Weights of a small GPT-style language model, trained from scratch on English Wikipedia: LayerNorm before each block, no biases in attention or MLP.
Each number is 200 + 30 x the weight over the matrix's rms, rounded and kept within 0 to 999. Layers, rows and columns count from 0.

# layer 2 MLP down (transposed), 256x64, rms 0.273, rows 31-85, columns 0-63
220,188,195,232,187,218,198,229,234,186,177,173,189,221,203,217,223,237,244,169,142,238,240,153,186,203,173,131,200,130,221,161,164,209,155,213,199,206,217,233,210,214,193,238,221,236,189,219,224,240,280,245,239,225,204,171,186,144,209,220,192,177,181,243
160,266,160,270,175,208,248,180,264,209,142,229,257,163,185,227,188,210,187,257,248,212,211,241,199,202,222,212,232,223,169,142,208,206,198,226,211,234,147,239,249,198,253,202,159,211,262,229,182,181,216,210,200,122,206,200,172,129,209,235,134,205,155,189
161,213,118,158,181,244,278,189,91,181,276,167,197,206,232,194,177,162,172,170,301,138,195,235,237,185,178,166,156,232,189,147,242,275,301,206,82,190,114,214,220,222,231,147,107,194,192,238,221,188,220,294,266,205,165,218,155,205,165,205,216,280,262,170
187,191,181,191,233,235,210,217,250,181,207,174,227,199,218,187,180,210,206,230,168,183,150,196,204,210,238,208,170,168,204,172,181,182,216,241,214,201,185,213,182,153,228,188,198,157,218,191,237,139,181,213,166,160,242,177,216,215,210,169,196,158,227,189
207,219,204,194,203,182,204,224,218,207,175,184,240,155,258,210,197,162,169,210,142,204,161,218,240,183,211,207,205,215,166,224,237,173,213,215,206,169,218,209,203,169,202,159,214,189,209,216,270,221,197,143,195,210,228,203,231,222,200,169,159,210,177,195
253,181,208,262,223,197,206,177,219,165,220,156,199,171,159,173,201,204,183,214,167,183,168,163,229,167,237,216,198,175,151,255,220,200,176,197,189,158,172,206,178,187,178,188,197,178,239,135,183,173,198,196,200,211,165,220,220,189,196,211,230,199,189,186
200,181,190,232,225,221,145,229,237,223,206,217,211,182,210,181,170,236,202,211,202,254,184,207,220,160,222,171,166,196,202,231,194,190,162,221,168,181,193,205,163,216,151,233,186,162,195,183,202,232,177,168,193,166,183,211,216,234,237,171,212,179,215,200
196,229,206,188,211,155,203,179,239,198,235,170,187,233,197,179,188,177,173,221,166,174,164,235,148,181,206,191,144,198,179,241,212,131,226,186,229,200,193,242,210,231,181,183,199,183,211,237,209,211,197,209,219,219,227,174,184,184,217,213,174,224,215,123
167,262,232,281,159,232,179,255,266,190,194,264,188,242,256,201,235,266,257,272,227,193,205,211,183,214,220,167,206,169,120,205,177,263,227,169,242,233,272,154,164,220,255,228,217,164,144,137,237,220,192,217,153,176,224,194,221,189,151,242,153,263,165,169
173,181,192,195,171,175,206,194,240,156,191,154,192,245,211,203,205,139,254,217,254,163,222,218,212,138,157,217,206,197,226,161,120,183,180,171,202,190,180,220,217,191,192,191,237,257,179,161,200,243,238,222,153,213,220,219,252,245,225,185,195,184,203,187
221,199,207,206,240,204,159,167,164,209,199,193,196,165,184,158,239,224,193,200,230,175,172,240,179,191,193,195,205,212,209,194,241,200,206,282,206,232,201,236,196,195,173,217,232,172,214,194,224,191,190,219,191,233,186,235,161,226,197,252,213,205,208,179
186,223,185,216,214,200,138,187,170,187,191,221,196,160,220,189,221,280,164,169,236,187,205,206,224,207,191,211,219,237,191,208,193,138,193,209,204,204,186,232,177,192,218,165,201,246,186,229,153,184,186,187,185,208,224,230,215,188,266,211,238,215,209,153
187,266,235,255,181,211,227,192,149,186,332,165,267,157,192,165,186,194,217,144,169,187,160,236,196,229,216,182,188,212,165,260,206,204,247,157,203,108,201,200,180,163,213,237,179,198,232,196,138,243,155,191,193,173,179,250,187,196,216,199,234,154,280,206
201,194,126,194,212,187,189,213,263,174,179,225,190,179,193,229,194,186,148,155,228,209,205,204,209,219,218,181,230,168,213,202,207,190,210,224,194,223,209,308,156,143,207,225,183,207,198,251,181,197,142,182,162,194,150,172,151,210,205,172,237,200,257,209
183,186,199,202,188,219,188,192,243,212,204,201,213,217,213,202,190,181,218,240,229,208,183,205,179,185,195,195,204,206,214,204,182,185,207,220,224,173,209,174,197,233,204,186,204,178,219,213,188,208,221,174,188,201,228,205,211,249,204,158,200,191,221,197
155,296,223,179,228,209,202,228,185,161,230,159,134,196,196,229,224,248,139,198,119,193,189,207,187,136,184,190,175,246,194,187,244,210,182,154,214,140,184,172,212,231,240,258,193,179,204,216,117,143,219,211,179,195,190,289,233,187,196,200,139,169,167,173
109,138,234,242,231,142,185,189,229,181,162,232,199,325,168,252,252,189,140,200,211,167,221,203,133,247,232,185,135,235,234,161,117,198,191,185,204,218,227,210,175,251,246,264,218,137,261,249,180,193,133,206,187,242,289,196,155,189,192,134,203,201,247,222
212,216,193,138,208,222,219,204,241,266,176,165,205,279,160,221,208,185,177,180,179,213,200,197,197,192,145,230,195,200,143,215,169,158,198,186,223,245,226,183,199,224,181,235,206,157,188,239,211,197,142,164,215,190,229,205,201,190,193,229,205,225,242,227
251,206,223,216,236,205,202,228,169,207,172,198,206,166,199,190,219,180,193,175,193,208,198,180,204,239,182,222,221,178,217,198,197,204,190,181,203,198,175,221,205,149,154,178,225,215,159,213,163,223,170,181,220,186,210,195,233,159,202,221,194,206,203,203
206,190,222,143,216,224,224,206,176,209,224,178,193,212,196,200,170,192,193,195,243,164,171,203,223,199,236,253,146,192,210,187,200,194,200,199,226,169,227,184,220,215,212,150,249,218,170,258,203,210,215,195,201,228,193,201,224,251,216,196,175,210,215,178
208,158,232,210,168,182,256,133,277,202,182,183,162,151,203,190,190,194,181,153,199,191,193,199,170,135,224,186,214,163,228,164,214,147,228,177,224,172,160,205,200,224,218,208,208,197,209,204,212,181,212,181,162,202,143,202,184,219,219,235,197,234,177,170
187,216,196,197,211,243,228,196,215,195,219,162,209,179,207,217,209,231,205,187,118,196,197,263,220,211,167,155,189,187,200,202,178,139,159,151,250,232,230,180,227,163,240,188,205,245,189,227,199,195,191,225,166,188,233,183,143,138,214,203,220,210,244,170
214,200,207,174,230,210,173,196,207,214,188,200,195,187,193,202,217,203,202,190,204,199,198,172,197,201,223,173,214,173,184,221,187,213,166,223,230,212,224,237,202,205,173,228,222,201,180,196,187,168,202,190,205,192,207,223,188,177,219,213,178,216,206,164
155,153,150,154,148,250,184,274,248,233,252,216,264,180,173,248,167,189,150,179,119,232,267,238,225,164,184,256,196,195,216,138,189,258,183,151,205,172,239,179,161,228,179,243,224,238,210,170,248,267,186,238,219,179,178,210,169,195,331,218,158,154,199,150
206,188,169,216,231,186,186,212,137,166,202,223,202,226,162,177,214,206,214,168,180,173,226,203,238,180,217,215,237,183,203,180,174,242,201,161,188,235,191,196,223,197,166,234,230,189,186,163,173,143,194,191,189,209,237,225,171,239,168,223,199,242,200,219
195,192,225,171,119,196,192,185,175,160,156,214,230,267,264,160,224,142,258,206,172,226,226,320,113,200,233,167,300,232,187,186,278,211,219,208,228,139,122,200,218,189,211,202,146,217,266,139,235,210,225,175,185,249,192,177,163,108,174,189,197,113,140,245
192,191,205,186,201,203,187,176,191,189,191,190,201,214,184,182,205,168,167,186,210,226,184,168,204,185,206,191,233,198,243,165,162,200,183,199,189,173,202,217,163,212,179,220,193,199,204,164,189,203,151,159,192,193,170,199,162,186,185,182,213,196,197,182
187,209,220,195,172,181,218,201,201,177,222,243,186,218,166,244,222,190,205,203,204,221,189,185,207,180,225,208,203,213,193,271,209,200,199,215,199,182,194,221,193,167,213,188,222,196,212,250,231,200,212,198,231,222,230,215,240,197,155,189,221,233,207,180
205,89,190,246,185,206,245,189,184,161,201,179,109,168,224,242,185,160,176,192,176,233,189,205,222,196,226,228,110,214,177,225,206,175,198,182,219,163,251,331,238,200,172,143,229,259,175,188,193,210,176,165,207,264,222,216,190,182,278,149,214,250,182,193
226,202,196,164,207,216,193,163,148,180,209,186,158,184,222,208,169,208,164,221,178,219,207,204,190,227,225,154,197,169,207,209,209,195,200,213,232,166,188,215,170,210,152,179,265,162,194,160,208,147,206,225,152,232,149,211,164,234,207,198,179,224,175,192
278,184,221,224,174,144,175,151,218,179,198,200,157,223,98,158,241,228,206,191,238,137,112,207,218,172,195,177,175,169,228,194,214,206,229,222,195,189,185,206,150,198,237,208,159,211,181,183,230,157,146,209,167,186,190,176,225,218,198,230,215,187,204,175
199,182,203,193,214,217,235,215,198,204,156,214,143,227,204,209,208,243,197,165,232,188,159,203,174,147,220,182,189,225,181,197,95,135,132,179,166,148,225,172,202,218,170,235,239,173,190,215,150,188,161,211,216,172,221,251,187,198,202,191,273,242,148,152
215,183,222,215,182,230,202,182,160,200,197,216,230,163,215,191,178,171,227,184,204,225,179,218,236,161,182,288,179,219,176,251,143,200,197,198,172,216,235,259,224,251,199,165,241,235,167,248,210,243,211,176,254,195,216,272,155,166,246,230,228,230,179,193
215,223,184,215,216,218,234,177,224,181,196,241,153,143,219,232,240,193,237,186,202,214,226,183,210,216,186,234,246,190,213,180,161,173,196,285,182,209,222,213,226,250,192,195,202,195,191,207,230,237,190,207,138,188,199,156,180,167,185,188,206,241,205,173
188,205,205,133,219,208,223,289,168,155,194,229,210,211,173,199,188,291,195,152,202,149,158,205,209,152,183,195,177,240,173,203,199,173,188,206,216,203,202,197,216,184,187,187,203,174,202,178,177,191,190,181,258,192,157,189,236,178,192,174,198,212,195,250
225,167,161,261,203,161,158,199,180,178,193,236,198,155,171,188,191,151,197,232,239,202,186,109,203,197,282,194,259,232,152,196,207,231,203,185,195,149,224,234,185,243,153,265,194,269,195,144,145,149,282,213,217,174,237,176,196,158,217,199,166,190,137,179
136,196,187,151,134,197,177,186,132,260,132,203,172,272,216,190,213,174,186,215,211,159,222,248,193,175,154,189,241,188,260,110,222,190,236,153,199,217,191,123,199,214,242,202,210,195,241,171,228,217,204,232,161,231,233,171,189,199,187,181,172,168,172,242
216,157,226,227,218,223,220,199,183,174,243,210,243,139,200,206,195,238,197,188,181,212,225,211,198,207,159,202,180,200,200,187,200,215,208,204,219,162,163,197,201,148,200,203,237,234,177,186,193,196,168,209,223,153,165,177,202,189,214,221,224,233,204,213
186,213,171,180,205,226,184,232,193,150,231,140,246,241,227,174,165,231,251,224,224,106,165,213,257,201,179,265,198,195,256,144,178,158,207,213,222,171,174,176,211,234,264,191,230,181,215,173,146,178,139,276,244,198,213,235,161,145,159,170,222,142,234,189
182,239,238,200,169,247,197,184,221,195,237,209,211,192,142,158,244,196,193,167,118,210,185,180,225,217,179,211,154,220,179,158,201,199,174,207,122,320,233,208,189,257,310,228,157,209,213,233,220,242,205,231,259,180,202,190,222,173,193,244,233,188,229,132
157,262,202,217,197,238,175,177,231,232,229,176,253,191,172,201,157,217,165,219,204,223,191,271,255,206,203,176,193,222,226,221,134,253,242,198,208,189,154,215,218,173,223,194,196,235,223,271,214,277,260,251,208,186,154,208,234,192,212,159,171,147,172,207
216,227,211,220,171,218,208,247,231,212,165,203,201,212,221,219,218,186,212,196,170,252,223,172,195,229,206,214,179,186,171,232,228,209,220,184,242,246,212,190,206,192,209,203,202,199,207,214,206,242,205,207,217,210,218,198,219,244,207,232,225,233,162,204
173,207,172,190,169,201,207,210,158,240,183,183,201,258,231,219,222,180,205,247,216,210,248,251,219,219,189,219,203,227,240,181,253,227,266,208,180,187,229,193,189,186,202,226,191,195,234,158,246,224,203,220,193,246,219,184,216,184,217,198,218,157,187,257
278,228,165,194,185,230,181,170,246,238,185,217,174,191,209,155,222,219,198,217,205,213,182,180,199,248,220,188,210,186,198,247,186,193,176,205,218,233,167,179,225,216,149,210,233,175,184,192,160,181,148,228,155,172,225,221,184,170,203,207,223,235,165,238
232,189,204,208,149,253,177,203,204,154,176,210,205,169,213,232,185,195,218,208,214,254,198,160,187,197,188,222,224,154,160,223,132,227,190,189,232,199,182,181,206,200,202,207,217,151,242,194,218,208,183,211,161,183,249,176,184,248,199,201,222,173,190,203
146,186,192,254,183,276,212,221,187,223,212,268,165,226,193,251,221,193,220,134,231,197,198,200,176,230,175,167,251,184,215,149,225,202,179,227,203,183,183,227,220,149,214,183,241,246,202,214,235,217,209,198,209,190,116,134,178,232,230,241,202,219,190,199
224,201,187,241,190,176,184,178,268,197,212,239,218,194,253,203,218,272,178,184,180,186,181,249,144,193,216,177,203,235,242,180,221,113,183,184,178,211,219,193,140,135,198,229,236,217,137,162,262,208,135,142,196,246,198,187,118,199,194,177,218,192,248,227
208,192,197,187,186,211,195,195,179,198,227,203,210,188,177,209,188,203,215,197,203,184,191,199,195,189,201,185,201,211,200,219,182,185,211,219,209,187,220,177,192,186,194,195,190,207,187,219,178,183,194,196,199,190,211,188,188,201,187,208,175,201,207,199
229,211,178,180,148,169,215,223,170,179,185,203,160,183,181,220,258,139,194,190,197,203,236,237,193,193,198,222,211,190,163,201,208,181,202,221,198,189,163,241,183,199,220,222,213,128,210,207,191,205,234,230,187,207,200,205,209,198,142,197,209,216,199,182
169,218,219,188,219,204,201,203,208,204,208,161,226,186,221,195,219,239,229,255,196,223,220,188,217,191,210,210,215,206,158,240,186,263,202,220,219,203,229,214,203,137,202,184,199,222,197,195,166,198,211,159,217,220,199,195,219,236,193,229,193,197,216,164
164,196,182,163,193,232,243,221,141,211,157,224,208,213,262,227,214,145,236,223,192,200,218,228,194,235,175,174,187,209,224,157,249,185,214,191,152,207,231,166,182,218,179,198,155,215,208,175,216,227,187,257,192,192,189,177,211,184,174,164,205,175,214,247
94,190,217,219,228,185,199,243,178,160,172,235,210,202,150,185,206,236,227,189,201,185,214,245,129,193,107,177,171,254,229,220,168,219,178,166,208,200,233,184,197,248,276,217,232,312,245,202,262,247,196,189,179,207,221,167,218,153,164,162,242,100,199,242
226,126,261,224,197,156,227,204,147,217,229,198,186,226,128,195,254,146,228,238,172,220,231,240,238,164,147,118,203,201,90,247,301,178,261,165,171,104,209,164,202,241,144,142,195,259,220,141,187,171,215,247,211,204,231,281,177,218,239,242,150,206,147,222
193,200,210,158,201,227,227,243,125,261,190,175,203,251,185,223,237,194,175,265,202,227,212,211,155,262,188,175,164,195,165,122,250,226,196,211,160,197,212,217,243,195,214,214,114,270,172,231,202,242,122,279,224,165,199,165,188,210,193,166,210,150,167,187
162,182,175,206,165,191,203,199,172,239,164,205,178,265,213,197,223,175,208,257,191,191,234,252,188,206,184,205,208,227,226,158,242,214,250,209,169,191,243,169,176,196,200,222,179,193,235,148,234,210,193,225,188,245,218,193,203,177,182,179,201,150,171,254
# layer 2 MLP up, 256x64, rms 0.183, rows 32-85, columns 0-63
224,140,182,192,171,208,197,184,203,176,199,200,215,148,179,236,198,191,202,177,201,200,221,190,136,193,215,197,215,253,235,150,186,195,193,265,216,177,226,231,254,205,226,197,173,150,235,201,185,134,235,211,196,122,258,246,179,155,201,199,165,175,186,198
148,183,126,228,204,204,253,218,191,224,213,168,244,166,206,250,154,165,152,219,245,201,211,177,206,282,117,189,124,196,172,161,205,300,243,188,155,193,245,267,197,204,200,156,136,222,148,246,196,224,198,253,271,171,168,168,160,193,243,171,199,253,217,207
183,192,198,226,150,181,179,195,160,207,180,215,180,228,196,191,204,165,177,187,267,222,262,225,175,176,166,182,206,200,145,200,189,205,197,140,188,184,148,199,183,242,183,211,186,213,158,204,155,220,203,180,235,205,159,202,137,210,167,239,201,255,196,222
201,180,154,241,197,228,199,256,228,202,215,222,144,238,192,152,201,181,168,202,226,228,220,208,166,198,183,226,228,179,182,190,202,176,181,167,199,226,213,215,194,268,224,236,181,221,196,232,193,182,206,244,205,226,147,253,187,240,206,184,212,253,244,182
159,213,189,127,199,183,170,184,186,263,182,251,201,222,204,217,196,233,207,160,196,188,243,232,200,212,206,185,225,242,255,158,171,205,203,233,213,274,229,198,200,225,202,215,211,207,131,232,240,240,204,176,210,222,228,200,185,158,177,168,204,189,218,204
210,245,212,182,152,160,297,181,210,179,232,215,184,197,211,222,206,213,203,235,225,143,210,186,219,243,189,204,197,246,208,228,234,194,235,216,204,197,167,166,198,176,216,175,247,212,180,252,188,175,160,187,189,251,212,220,168,147,203,210,216,212,174,195
166,162,222,209,193,223,192,219,167,194,160,209,200,177,217,198,178,232,209,184,247,215,220,168,240,198,203,213,223,226,205,167,238,241,167,229,169,162,192,163,162,185,242,229,203,181,176,193,195,222,197,172,172,197,169,230,234,230,194,173,236,182,212,257
184,247,211,215,196,186,147,306,199,262,132,180,236,232,275,161,223,175,229,250,224,181,278,286,196,226,184,211,231,138,173,242,213,221,193,88,218,202,192,170,253,163,257,192,193,143,192,187,155,161,181,190,156,237,167,213,251,190,171,182,209,219,186,232
187,213,202,198,204,169,235,184,256,155,171,159,166,215,180,202,207,157,239,241,221,204,184,198,224,143,187,211,215,216,226,162,200,220,200,203,162,207,160,234,232,174,210,193,202,220,201,173,208,214,205,240,169,246,215,205,248,203,250,189,221,175,180,163
184,175,197,207,188,209,245,231,213,180,157,214,218,228,230,230,159,147,181,222,211,216,210,149,193,237,208,220,201,196,184,209,174,193,173,150,193,155,188,169,195,215,203,192,178,182,177,221,173,233,240,211,190,162,246,170,257,219,239,153,181,242,178,228
190,194,265,175,225,218,186,168,172,241,175,165,155,152,228,164,261,228,249,197,194,217,198,215,199,182,171,211,176,166,176,211,196,176,212,172,187,258,218,257,208,205,219,212,204,228,235,155,204,164,174,224,124,194,166,188,199,185,214,195,198,178,200,191
170,206,230,219,201,204,205,136,89,200,234,183,185,156,189,209,224,180,219,201,195,215,193,265,183,230,182,206,201,168,173,217,249,157,247,170,195,171,211,272,164,261,197,210,187,241,216,187,171,194,193,206,212,207,150,187,166,191,179,202,163,205,196,150
220,198,157,211,180,218,246,173,203,254,233,220,181,239,276,196,190,230,155,185,220,198,223,211,196,125,175,201,239,225,228,137,260,199,194,182,215,224,184,214,151,139,187,216,213,214,179,224,242,189,152,168,214,257,158,219,141,176,208,192,205,197,280,218
209,213,190,202,209,185,238,222,193,181,210,196,211,185,191,229,206,209,201,201,162,190,178,188,220,210,209,209,196,224,205,229,227,217,174,218,173,208,229,226,206,140,194,203,180,228,194,186,248,197,178,228,199,198,202,204,220,150,218,243,213,196,193,174
166,263,171,166,221,227,237,179,220,169,271,169,168,226,164,249,205,218,159,169,119,210,194,220,164,201,205,151,218,281,290,219,217,202,223,187,205,195,152,239,197,293,256,257,150,201,219,220,197,144,207,198,163,196,183,239,178,166,250,152,170,235,155,167
178,204,226,199,260,148,121,226,179,141,196,212,206,289,246,203,183,177,172,235,218,205,213,192,165,292,207,166,207,223,159,242,194,223,158,206,234,213,207,162,160,211,208,246,236,174,204,181,208,154,167,169,188,283,312,222,188,162,213,180,202,176,137,225
201,176,145,181,177,202,241,176,231,221,186,162,206,246,192,215,215,155,169,236,132,250,172,180,183,224,154,221,197,243,187,209,196,200,193,215,201,255,207,249,203,266,215,206,187,220,213,214,204,192,150,184,215,215,161,181,224,209,189,189,212,209,212,208
195,172,231,202,189,233,192,219,220,206,181,195,203,217,197,194,195,201,212,228,213,179,207,237,227,201,152,197,203,194,191,160,233,207,174,171,205,205,189,244,209,185,213,156,216,246,216,213,199,220,188,252,240,199,165,217,201,220,204,222,197,206,230,210
205,216,187,248,202,179,190,212,224,176,193,221,200,166,200,235,279,214,186,200,152,258,211,210,177,224,183,155,243,222,178,237,218,192,190,234,209,214,186,237,188,222,194,237,155,222,212,189,219,186,198,207,203,196,185,204,182,191,205,220,233,216,190,213
155,213,173,177,260,221,94,297,123,195,190,232,239,229,210,189,197,191,188,237,208,200,208,219,250,271,185,208,216,229,138,249,210,266,201,191,153,259,256,176,169,172,204,194,192,205,199,170,191,229,146,175,266,236,260,212,210,186,176,175,224,127,219,206
199,194,208,193,196,186,176,187,156,182,233,222,191,187,192,212,138,138,196,222,275,210,211,143,198,239,223,216,200,250,209,225,214,242,237,237,133,144,203,189,195,226,177,237,199,196,181,174,171,221,188,167,269,200,203,155,273,226,188,202,212,224,172,212
213,199,183,222,196,199,227,208,177,220,186,220,211,221,230,178,191,211,208,212,189,207,205,208,203,171,187,236,192,209,216,173,177,201,204,190,177,181,163,186,212,178,221,162,210,190,206,223,203,224,192,216,195,226,178,207,204,208,189,211,220,221,230,240
200,141,110,238,223,229,266,217,133,198,231,210,187,221,215,172,162,193,81,224,188,143,184,208,188,273,183,216,160,186,182,181,195,274,192,217,168,219,205,280,194,209,137,234,173,233,186,219,251,269,180,205,276,147,169,111,222,219,187,220,197,240,218,260
191,213,181,211,166,203,197,185,253,198,239,235,199,159,199,256,166,204,221,250,158,207,164,193,172,213,178,194,171,210,191,247,244,164,184,234,210,166,218,162,196,155,261,225,169,202,212,169,219,221,177,210,196,185,202,208,196,189,174,219,215,148,179,163
174,220,211,165,201,174,156,209,229,188,140,219,216,281,202,202,188,221,226,271,191,226,177,198,200,199,238,161,288,230,218,238,199,208,160,241,197,202,197,176,198,146,247,191,218,220,227,160,271,177,202,167,175,256,250,223,207,140,182,157,238,170,138,232
206,213,191,209,195,182,208,219,205,199,214,216,190,169,201,209,212,204,241,210,206,196,216,233,203,232,179,202,177,191,170,228,228,180,193,205,186,194,199,206,231,203,213,174,178,199,189,203,219,198,226,221,199,159,177,202,211,185,195,221,194,214,213,222
234,199,179,180,221,199,198,194,200,225,167,187,215,204,213,138,204,227,220,197,177,222,227,193,216,235,219,233,208,200,180,184,231,246,201,184,229,199,213,200,226,193,180,238,205,196,205,160,190,198,182,204,184,196,163,210,195,229,238,185,217,178,180,226
229,256,234,201,224,207,204,175,216,236,222,151,219,249,176,148,231,237,241,212,210,161,195,244,191,233,184,178,267,199,211,164,204,193,187,268,208,189,188,113,132,226,234,215,173,170,225,245,195,208,216,275,197,109,215,199,172,202,181,234,180,154,220,214
193,162,153,230,147,198,196,268,269,189,152,224,196,217,192,197,201,136,200,186,200,181,230,188,188,194,220,244,174,195,183,172,154,245,213,200,205,242,178,201,229,205,202,193,164,197,181,191,188,274,201,193,232,137,174,169,216,182,163,200,183,207,211,205
204,230,267,216,209,242,195,244,169,235,184,185,191,206,208,172,220,160,233,179,227,233,252,252,199,211,191,182,221,185,135,176,150,233,209,150,309,212,224,211,265,218,224,218,279,164,209,182,132,228,227,170,157,236,216,213,205,170,143,187,167,175,193,220
171,200,183,240,168,228,211,222,165,181,218,241,188,256,253,214,148,206,170,202,243,160,177,234,159,227,192,165,177,195,197,234,184,217,198,169,255,181,214,203,180,236,226,237,204,241,217,190,163,176,218,192,223,201,232,231,216,211,195,220,203,278,179,219
190,228,193,175,197,183,192,226,103,246,169,230,223,191,251,159,158,212,219,191,195,175,286,166,197,178,211,190,247,264,225,190,244,200,169,167,222,164,106,176,138,174,191,166,259,176,233,184,236,147,156,222,75,229,227,204,215,205,219,172,188,246,168,205
176,164,209,198,185,201,180,180,192,220,182,176,239,258,206,174,175,212,100,218,216,211,189,234,214,195,198,183,182,223,207,217,204,243,217,96,191,194,152,180,171,137,238,209,198,189,197,212,193,198,203,195,274,266,204,255,231,249,209,166,190,184,225,249
218,195,222,172,222,188,211,207,181,252,239,168,186,190,186,247,209,219,190,179,215,176,180,218,202,190,205,212,190,215,255,162,179,230,210,228,244,190,143,230,231,197,145,213,240,183,219,164,177,216,148,243,224,194,178,208,204,177,193,186,188,236,188,265
162,165,172,248,260,248,233,293,204,213,188,206,208,216,243,227,166,186,186,232,267,217,223,244,168,255,181,189,96,173,224,200,209,218,210,148,228,226,262,202,159,191,159,242,217,225,216,198,192,217,168,206,190,139,182,136,189,208,159,232,198,247,220,205
193,190,231,181,187,174,198,192,174,225,179,192,185,206,209,170,235,223,209,208,195,184,220,228,213,168,195,199,238,223,236,169,212,210,235,199,207,206,168,202,210,201,241,187,237,207,220,182,230,210,185,196,182,232,218,210,190,193,200,184,180,195,187,213
193,215,156,173,215,175,203,220,254,223,189,165,149,246,202,193,195,192,226,217,221,183,175,195,232,192,255,195,201,176,214,201,200,187,217,181,166,244,209,209,225,229,221,179,168,202,212,182,179,210,221,199,179,256,218,235,233,222,196,195,166,182,199,209
212,185,165,171,167,211,164,192,219,199,219,172,187,199,223,215,185,192,213,183,167,134,167,178,260,122,216,208,220,157,282,141,180,225,271,204,214,163,166,197,222,144,250,189,174,195,217,165,163,144,208,211,201,177,211,229,199,173,221,145,239,181,206,168
211,218,232,179,213,203,219,185,216,219,167,163,194,204,228,206,230,212,208,192,132,198,201,200,202,161,157,269,201,230,183,155,222,197,164,204,144,256,192,239,238,235,241,205,173,230,218,178,230,205,201,198,219,140,197,159,223,173,224,184,184,207,232,196
120,209,219,194,231,223,214,190,250,131,189,212,221,216,218,163,190,171,159,188,221,190,199,214,204,279,177,211,194,212,178,225,167,219,217,196,163,193,200,230,206,193,241,203,200,175,197,198,194,216,225,166,177,167,174,217,230,144,172,193,184,205,186,249
205,200,248,219,225,180,207,140,174,206,248,194,198,173,193,186,193,234,206,200,224,135,184,225,213,180,218,199,223,207,219,174,179,200,213,216,197,189,158,213,214,213,207,191,209,181,194,207,207,196,246,226,189,201,204,228,185,186,193,164,193,201,232,205
187,211,204,205,196,196,203,181,171,211,192,187,187,230,207,221,200,201,176,229,205,210,211,220,212,213,192,231,200,205,201,204,222,209,232,220,208,207,199,215,200,199,189,224,195,205,221,188,211,221,185,210,197,208,208,183,180,185,205,214,210,193,188,217
214,176,185,226,197,202,218,242,214,132,231,210,241,212,177,203,204,154,214,188,197,178,191,198,210,193,199,166,191,174,200,177,173,222,245,243,199,179,222,254,179,179,219,199,155,161,222,159,228,247,208,202,210,145,169,202,230,220,180,190,177,155,207,175
168,200,148,203,233,145,239,174,230,220,225,188,213,227,196,168,188,171,192,206,182,146,172,179,255,197,220,242,206,209,200,209,290,192,208,217,178,220,223,228,155,210,197,197,198,234,213,209,169,197,209,199,270,263,122,257,220,132,192,208,211,185,218,210
194,185,224,223,152,200,214,157,180,247,177,202,163,237,196,196,224,224,227,180,189,241,178,216,181,145,181,181,222,189,220,152,220,217,194,188,206,178,158,231,196,200,219,182,229,191,211,198,226,199,215,231,172,206,134,176,170,210,210,230,200,206,189,221
233,160,202,208,175,214,206,171,233,243,200,214,201,193,287,202,211,206,221,205,197,209,221,213,199,179,161,197,251,223,239,163,260,182,194,119,219,186,203,185,151,178,181,260,239,205,170,158,275,216,115,183,227,225,211,200,141,206,232,171,232,196,232,238
197,207,195,208,201,203,204,204,218,215,189,187,188,210,221,204,203,196,192,200,180,213,190,191,202,189,203,210,212,196,196,193,183,202,186,178,179,203,194,219,199,208,217,232,217,207,212,178,198,188,199,193,216,213,184,205,195,216,196,204,220,187,179,197
142,199,209,230,278,200,177,185,255,205,191,181,256,242,221,123,136,235,198,216,174,194,184,174,199,238,209,156,165,203,234,204,223,204,216,175,193,200,227,152,219,191,233,206,199,257,195,219,219,188,168,189,233,193,189,206,179,200,257,199,208,170,197,240
202,189,198,212,188,180,220,196,201,167,206,261,210,229,174,189,186,210,160,168,219,186,217,181,191,239,207,188,213,176,236,159,225,154,185,203,211,189,177,192,220,213,209,217,188,227,204,208,227,242,207,229,227,189,262,226,188,187,185,186,192,229,210,244
168,157,173,186,223,223,216,229,181,196,185,203,203,184,224,202,211,193,217,208,237,227,214,222,207,232,172,205,189,214,193,174,228,231,206,173,179,183,206,236,210,188,179,193,166,183,177,192,191,232,214,218,215,198,179,195,191,200,218,173,201,211,221,235
137,214,205,211,229,217,166,217,184,185,165,183,194,216,218,161,165,220,194,210,150,206,235,222,178,242,163,207,216,188,192,187,175,235,179,211,209,232,251,215,201,187,249,236,209,235,210,214,277,211,252,175,235,210,268,174,218,191,205,198,212,169,174,252
170,122,183,234,191,171,239,245,173,154,283,248,204,196,176,252,189,211,128,213,198,190,246,225,190,260,139,202,132,165,125,175,164,240,245,219,222,183,309,277,171,196,212,219,168,263,192,256,221,230,229,245,236,158,217,166,180,166,243,177,125,184,203,196
216,192,149,192,204,218,230,204,154,220,231,185,217,204,209,190,217,189,210,217,242,226,208,189,196,197,183,168,130,208,198,151,217,216,215,176,198,208,248,232,234,164,200,181,150,276,168,189,210,191,181,266,223,195,152,192,206,197,206,163,218,219,219,183
196,205,212,201,185,196,224,185,172,230,186,188,186,227,211,202,201,209,192,230,199,173,186,215,203,191,209,199,215,215,209,190,225,207,231,223,205,180,201,208,203,205,196,213,201,203,208,199,214,194,175,203,185,207,210,202,198,187,209,190,187,174,193,213